From a checkpoint of a small transformer trained on Wikipedia: 136M tokens.
Each number is 50 + 15 x the weight over its row's rms, rounded and kept within 0 to 99. Layers, rows and columns count from 0. The size before them is the row's rms in percent of the matrix's.

# layer 3 attention value, 128x256, rms 0.174, rows 48-56, columns 0-127
097:54 45 46 12 47 48 57 55 55 53 53 65 60 54 76 42 19 35 35 55 56 64 74 62 59 46 37 70 35 57 60 75 29 49 46 65 57 59 59 55 57 44 19 49 26 41 71 47 25 42 58 51 54 41 48 61 42 55 65 42 63 42 55 31 80 21 52 50 54 52 46 42 75 67 55 56 56 44 36 60 58 34 47 55 33 46 39 52 54 99 64 47 45 18 37 83 67 58 39 22 33 58 35 42 80 49 42 49 39 36 53 70 58 57 46 43 48 73 80 55 20 39 56 43 65 41 40 53
097:60 16 50 57 34 42 53 40 51 55 51 63 63 53 52 52 61 27 32 40 63 33 42 64 33 54 27 49 43 64 37 87 19 63 64 53 52 59 20 47 60 57 61 28 60 25 61 49 76 37 41 46 51 46 68 50 43 56 54 57 09 61 52 45 43 48 49 39 76 48 54 64 51 47 55 66 36 53 90 79 45 58 49 58 53 66 62 62 46 59 52 60 38 48 24 70 84 50 64 57 54 59 37 57 43 61 19 67 62 42 88 65 20 48 49 83 77 36 65 56 20 51 52 50 35 60 44 45
102:25 44 61 59 71 30 63 44 57 30 55 63 38 57 41 80 34 88 26 65 49 64 46 27 26 42 33 52 54 62 30 45 73 69 48 61 62 60 44 20 09 62 49 50 84 41 63 25 29 22 66 51 44 37 34 75 59 47 37 42 45 44 65 60 40 44 52 65 45 59 47 55 49 59 48 50 48 35 55 63 60 17 78 61 58 34 45 47 62 55 57 48 39 68 36 50 35 87 34 30 67 53 75 75 72 56 58 39 53 44 30 52 62 55 71 67 50 42 33 42 58 67 52 52 42 72 44 32
102:70 66 77 17 68 45 39 44 67 31 54 31 50 59 40 45 42 36 42 46 61 58 50 42 52 74 32 36 50 60 44 50 54 37 76 59 22 41 44 58 66 36 49 60 57 26 47 40 47 61 55 73 23 51 44 38 40 36 54 27 53 53 56 51 68 64 42 49 31 52 58 33 66 44 47 36 45 42 55 48 38 61 44 53 37 55 37 60 99 48 72 44 20 74 22 68 38 62 11 32 51 32 70 39 63 74 65 46 37 48 56 79 62 48 45 43 43 47 35 52 40 48 52 52 75 34 81 30
097:68 72 40 57 54 63 31 51 55 29 32 27 54 34 77 20 16 47 63 74 49 43 19 57 45 66 44 53 23 44 55 11 38 41 58 55 49 47 53 14 70 50 63 78 55 24 49 57 51 42 49 56 62 50 35 62 67 68 52 63 69 66 73 53 40 81 53 58 58 54 48 38 52 33 34 42 36 33 60 37 55 72 49 46 45 59 33 74 61 61 28 65 53 58 43 35 65 42 46 31 56 44 51 41 38 43 59 61 52 35 73 80 47 43 45 67 42 61 63 43 11 65 52 52 27 86 66 57
099:53 24 53 57 38 56 39 82 45 52 50 72 37 62 83 46 37 37 54 24 45 44 63 65 40 66 50 33 52 55 59 38 44 26 72 56 48 68 60 61 67 46 41 61 54 77 83 59 50 52 46 44 69 38 70 36 33 31 14 36 58 67 74 52 74 55 46 42 61 62 65 41 73 28 37 52 41 53 44 52 53 65 61 53 43 30 49 28 53 49 61 74 50 63 47 52 70 51 33 66 50 19 60 58 36 56 35 17 37 74 29 64 47 60 30 46 88 43 64 60 50 29 39 58 62 74 75 57
106:52 59 46 25 79 72 64 67 57 60 57 43 71 03 40 34 57 40 57 73 34 39 53 76 47 67 50 51 38 39 34 41 52 41 59 59 89 30 52 71 29 34 15 51 53 50 28 37 54 63 42 53 53 45 59 60 46 31 48 49 33 25 33 74 50 51 61 44 59 63 22 60 65 40 29 40 44 37 25 44 44 43 35 30 29 72 70 16 33 57 61 57 34 61 40 75 47 62 52 57 53 66 42 39 62 43 29 42 48 67 47 87 46 35 42 52 64 52 34 50 57 14 41 55 64 57 56 53
100:41 26 39 44 37 79 26 52 41 61 56 57 74 42 42 56 51 67 44 27 46 74 53 59 50 66 43 17 42 68 50 50 38 61 62 47 64 44 47 54 21 37 42 55 57 44 40 66 19 45 43 38 40 34 55 45 46 49 64 61 52 34 24 31 46 54 53 62 37 36 75 32 43 40 62 66 42 52 40 59 51 62 49 39 21 45 48 45 53 52 28 35 44 21 34 56 41 45 50 43 57 49 58 57 30 66 73 60 52 26 60 30 58 46 42 68 68 76 26 39 78 68 72 55 61 41 60 59
096:61 43 48 55 49 43 33 61 66 19 48 50 45 45 69 51 58 76 63 45 74 46 53 49 65 48 35 46 64 52 60 69 49 55 00 71 45 47 46 39 66 42 67 13 42 92 55 63 27 33 62 63 67 77 66 37 34 56 21 67 57 55 57 32 41 62 40 69 54 39 47 32 54 55 49 32 34 40 52 48 48 43 34 24 62 44 52 44 69 69 40 54 55 65 69 47 63 39 49 56 37 18 30 57 20 59 68 59 50 63 50 32 54 77 32 28 45 63 83 37 45 46 66 52 60 65 59 49
# layer 3 attention output (transposed), 256x256, rms 0.157, rows 48-56,176-183, columns 0-127
104:47 53 34 28 46 37 57 57 56 65 60 39 52 32 46 71 69 58 59 40 36 30 52 58 45 70 48 71 35 43 64 43 35 40 41 60 64 68 48 67 43 45 71 25 52 28 29 88 28 58 42 29 62 63 47 45 43 53 61 48 35 38 64 47 48 58 63 54 63 38 41 35 60 58 57 70 37 52 56 44 61 60 48 58 49 42 29 62 49 38 78 98 58 67 46 25 49 27 28 61 72 56 62 38 32 68 51 52 66 29 23 73 32 37 45 16 58 79 62 43 70 42 61 43 31 54 51 59
105:75 57 61 56 34 29 43 49 40 38 64 43 46 52 47 43 70 63 39 45 46 60 48 33 49 77 43 48 28 48 43 61 62 62 40 40 48 38 38 55 31 60 55 43 49 50 56 29 55 36 69 33 70 50 47 64 51 34 58 49 53 54 33 68 39 64 74 54 11 66 45 39 70 55 58 23 47 44 11 17 34 66 37 76 62 54 68 18 50 28 56 41 39 63 68 31 72 31 38 56 62 42 69 44 28 45 50 30 52 54 61 43 47 32 48 40 42 74 76 73 30 82 43 49 46 24 59 34
103:47 54 64 26 34 41 40 51 42 69 46 52 46 46 60 40 46 58 63 46 21 45 55 59 32 27 25 63 64 44 76 63 34 28 59 62 30 37 45 70 63 57 47 49 39 44 26 81 63 88 32 42 36 50 13 42 48 24 55 49 13 36 50 45 58 30 74 65 52 56 63 54 41 35 65 22 21 00 35 42 55 38 49 66 35 55 48 49 55 57 58 62 62 36 62 64 26 54 67 62 51 62 40 40 40 73 37 17 48 42 67 34 49 48 31 33 42 43 39 50 42 72 62 44 47 88 40 46
104:60 59 63 64 27 51 81 57 58 63 40 64 51 21 50 40 34 55 40 20 42 55 49 49 84 56 46 75 61 42 64 58 68 55 48 55 43 28 40 71 99 30 48 42 48 32 63 68 68 46 28 47 29 61 65 63 64 47 41 51 44 52 29 65 46 43 21 50 63 60 60 74 39 40 46 38 46 63 34 31 55 36 44 69 43 49 43 30 58 47 65 47 58 41 13 55 68 53 60 32 53 30 59 67 62 35 31 66 61 41 53 63 49 70 54 40 36 36 39 47 35 47 43 43 57 52 29 36
097:79 29 46 65 58 63 52 48 62 40 33 53 24 38 51 54 57 40 41 50 19 34 42 51 63 71 41 55 43 52 56 48 48 67 48 63 28 70 46 47 46 23 13 61 18 76 64 71 61 48 51 35 55 62 51 41 26 35 49 31 79 51 35 50 57 46 58 33 52 80 11 80 48 49 43 46 63 63 50 57 84 58 41 56 43 39 24 15 52 39 31 48 54 51 63 38 80 52 46 61 43 43 70 87 37 31 36 60 35 53 50 53 33 40 40 58 56 35 20 26 65 55 30 56 51 30 54 45
106:39 78 54 57 52 22 75 41 45 59 53 49 53 43 40 51 49 30 52 49 49 82 25 59 45 40 47 67 52 38 27 48 53 51 49 63 57 45 80 23 40 64 81 60 61 35 37 50 46 48 35 45 56 58 61 65 59 54 57 47 76 42 28 57 49 85 48 63 29 47 53 32 57 78 45 69 47 49 60 54 52 36 58 58 50 66 38 34 58 26 57 64 42 51 39 58 37 39 52 78 43 69 45 52 31 16 68 42 22 60 43 13 66 69 71 42 70 70 29 62 31 44 63 72 34 24 38 38
110:58 36 90 60 49 61 38 52 69 51 61 44 51 73 29 54 62 57 64 71 46 51 54 69 17 62 72 65 55 42 21 52 57 22 40 50 34 75 77 52 38 36 51 46 50 39 51 59 50 56 44 53 55 60 63 48 49 42 48 51 60 42 83 24 46 45 67 38 60 65 42 60 26 49 51 83 47 62 45 61 61 73 62 42 52 90 75 53 62 59 43 42 66 51 58 52 53 36 54 58 74 46 55 31 27 44 68 16 31 23 23 70 43 60 58 38 49 44 41 48 49 45 63 67 56 59 24 35
101:91 58 81 63 67 64 51 62 51 54 62 43 87 59 75 74 44 55 63 27 63 61 54 38 38 72 81 44 26 40 48 61 42 82 65 51 76 54 41 78 54 33 30 38 73 71 54 71 62 38 52 47 36 42 62 53 32 71 79 46 45 56 25 44 39 57 69 47 51 24 55 47 61 50 48 38 77 54 47 32 42 27 76 54 62 25 42 31 84 39 61 66 44 71 65 52 63 73 56 78 54 56 33 60 56 28 53 49 52 45 46 44 73 47 57 44 52 62 44 77 44 54 55 55 65 38 59 56
102:53 69 52 70 41 46 32 26 46 21 68 64 58 78 50 49 27 62 65 41 48 42 34 40 60 48 41 50 70 73 11 50 65 54 42 79 78 50 67 57 51 37 33 64 79 33 53 57 28 45 23 70 74 88 52 36 49 67 51 59 50 44 41 61 40 55 34 55 45 75 64 26 49 78 54 58 56 51 39 32 26 47 71 30 20 60 27 41 65 60 57 57 56 61 57 74 67 37 68 67 72 34 42 54 51 43 25 30 25 47 68 60 50 37 43 67 49 29 48 62 26 37 41 59 44 44 67 41
091:39 62 31 51 36 70 67 78 68 11 66 57 51 49 52 37 44 30 46 57 56 34 40 56 73 44 24 47 58 58 45 55 26 44 34 37 39 24 64 42 49 24 51 54 71 68 65 43 42 24 65 40 43 70 48 69 65 45 45 84 85 52 49 56 50 43 79 60 53 34 64 36 47 62 47 17 36 47 06 35 42 65 68 44 33 65 62 34 48 75 63 51 45 36 40 67 60 55 76 52 40 42 40 35 71 47 63 51 56 47 49 66 86 54 25 39 63 58 28 45 39 54 37 18 30 51 56 51
093:50 43 54 64 23 51 37 73 68 27 58 46 67 41 64 52 43 34 45 52 33 35 14 76 62 24 80 64 26 62 32 46 41 47 34 52 37 56 43 54 69 42 69 34 53 25 52 40 29 54 38 44 51 27 44 59 26 39 32 54 26 55 79 44 44 73 57 42 46 62 66 79 45 33 35 60 48 69 56 55 65 18 57 30 43 32 40 52 60 55 58 47 60 43 49 57 45 39 30 54 58 45 63 83 42 39 47 76 47 37 53 06 47 66 63 52 65 31 50 67 49 51 46 43 14 38 42 52
095:50 44 66 44 50 40 57 45 60 42 52 59 56 40 59 61 23 40 46 57 49 54 47 57 52 45 48 56 69 19 57 46 52 83 37 78 58 26 33 52 78 31 44 42 46 47 37 25 72 47 54 56 38 59 25 59 23 68 63 62 61 73 21 35 59 48 52 80 54 45 68 58 39 47 29 39 61 54 44 30 60 33 63 69 73 56 69 16 67 36 38 59 52 37 52 56 60 38 55 53 32 51 77 39 60 53 63 48 48 32 27 58 45 44 45 99 46 55 42 43 72 61 38 38 39 44 31 22
098:43 36 46 37 32 19 44 52 67 62 63 47 31 23 46 51 40 57 69 48 33 63 43 77 50 57 42 61 91 42 51 35 29 48 47 71 55 33 55 23 34 48 52 45 54 54 45 57 50 69 65 48 62 37 12 65 61 57 52 18 33 60 65 59 57 58 54 63 29 54 44 42 46 41 51 56 60 59 47 44 29 31 42 68 50 31 55 50 53 50 71 53 40 09 42 56 15 86 73 44 76 70 32 39 43 46 68 62 32 42 52 60 60 50 47 35 54 35 41 51 54 69 49 31 14 45 52 69
099:52 43 50 34 52 40 25 67 62 13 47 31 48 40 43 62 57 52 39 47 47 71 32 49 36 39 54 63 61 49 45 40 82 29 31 47 78 41 73 52 36 55 13 53 76 47 43 47 31 62 65 67 26 40 38 47 35 49 69 63 81 32 91 23 28 31 67 59 49 59 53 19 36 48 58 42 68 33 37 62 63 82 52 38 46 48 39 82 40 31 43 45 10 49 32 58 44 45 42 40 37 54 54 55 49 38 81 52 45 61 59 58 32 72 44 57 65 29 59 28 42 36 61 52 65 12 30 75
099:64 42 42 43 59 55 67 59 62 60 58 31 49 80 63 34 53 72 83 34 51 35 59 36 65 73 63 49 72 62 32 37 63 55 47 28 58 56 54 63 44 46 26 35 40 57 61 66 47 48 48 55 27 45 67 30 39 55 51 58 56 45 79 56 60 38 33 48 65 63 52 47 60 21 42 49 52 74 44 36 40 68 56 69 40 33 31 54 59 56 49 46 42 67 37 56 67 51 62 48 58 78 56 49 49 43 60 49 25 24 62 54 49 53 40 54 38 39 37 66 93 36 76 25 45 40 47 65
102:54 28 49 25 69 41 56 56 55 21 38 35 37 72 44 62 26 77 62 24 31 51 41 61 63 51 50 58 61 28 58 42 75 53 32 65 38 50 51 41 13 84 45 54 52 35 41 47 69 44 46 72 54 81 42 37 55 52 46 59 26 62 36 59 48 61 30 33 68 49 26 51 61 21 58 48 52 57 57 50 33 39 36 73 33 54 66 71 34 47 85 59 46 27 54 58 31 69 03 47 24 44 26 53 65 36 40 45 42 59 61 52 76 41 54 14 49 55 36 35 44 39 25 62 32 31 48 17
102:25 52 36 41 32 46 49 62 53 50 36 39 49 53 46 26 40 59 39 35 68 24 81 43 37 58 35 70 21 52 57 67 43 67 23 47 53 48 85 62 35 30 68 32 54 54 31 58 40 69 35 71 55 50 50 45 72 69 34 77 55 47 58 49 62 39 37 35 56 69 47 71 58 52 67 35 47 50 40 51 62 52 39 40 54 43 38 61 53 62 67 30 52 34 64 61 66 65 58 63 48 20 39 50 37 69 54 32 25 53 57 44 47 55 29 30 68 42 67 34 29 50 61 92 45 34 44 23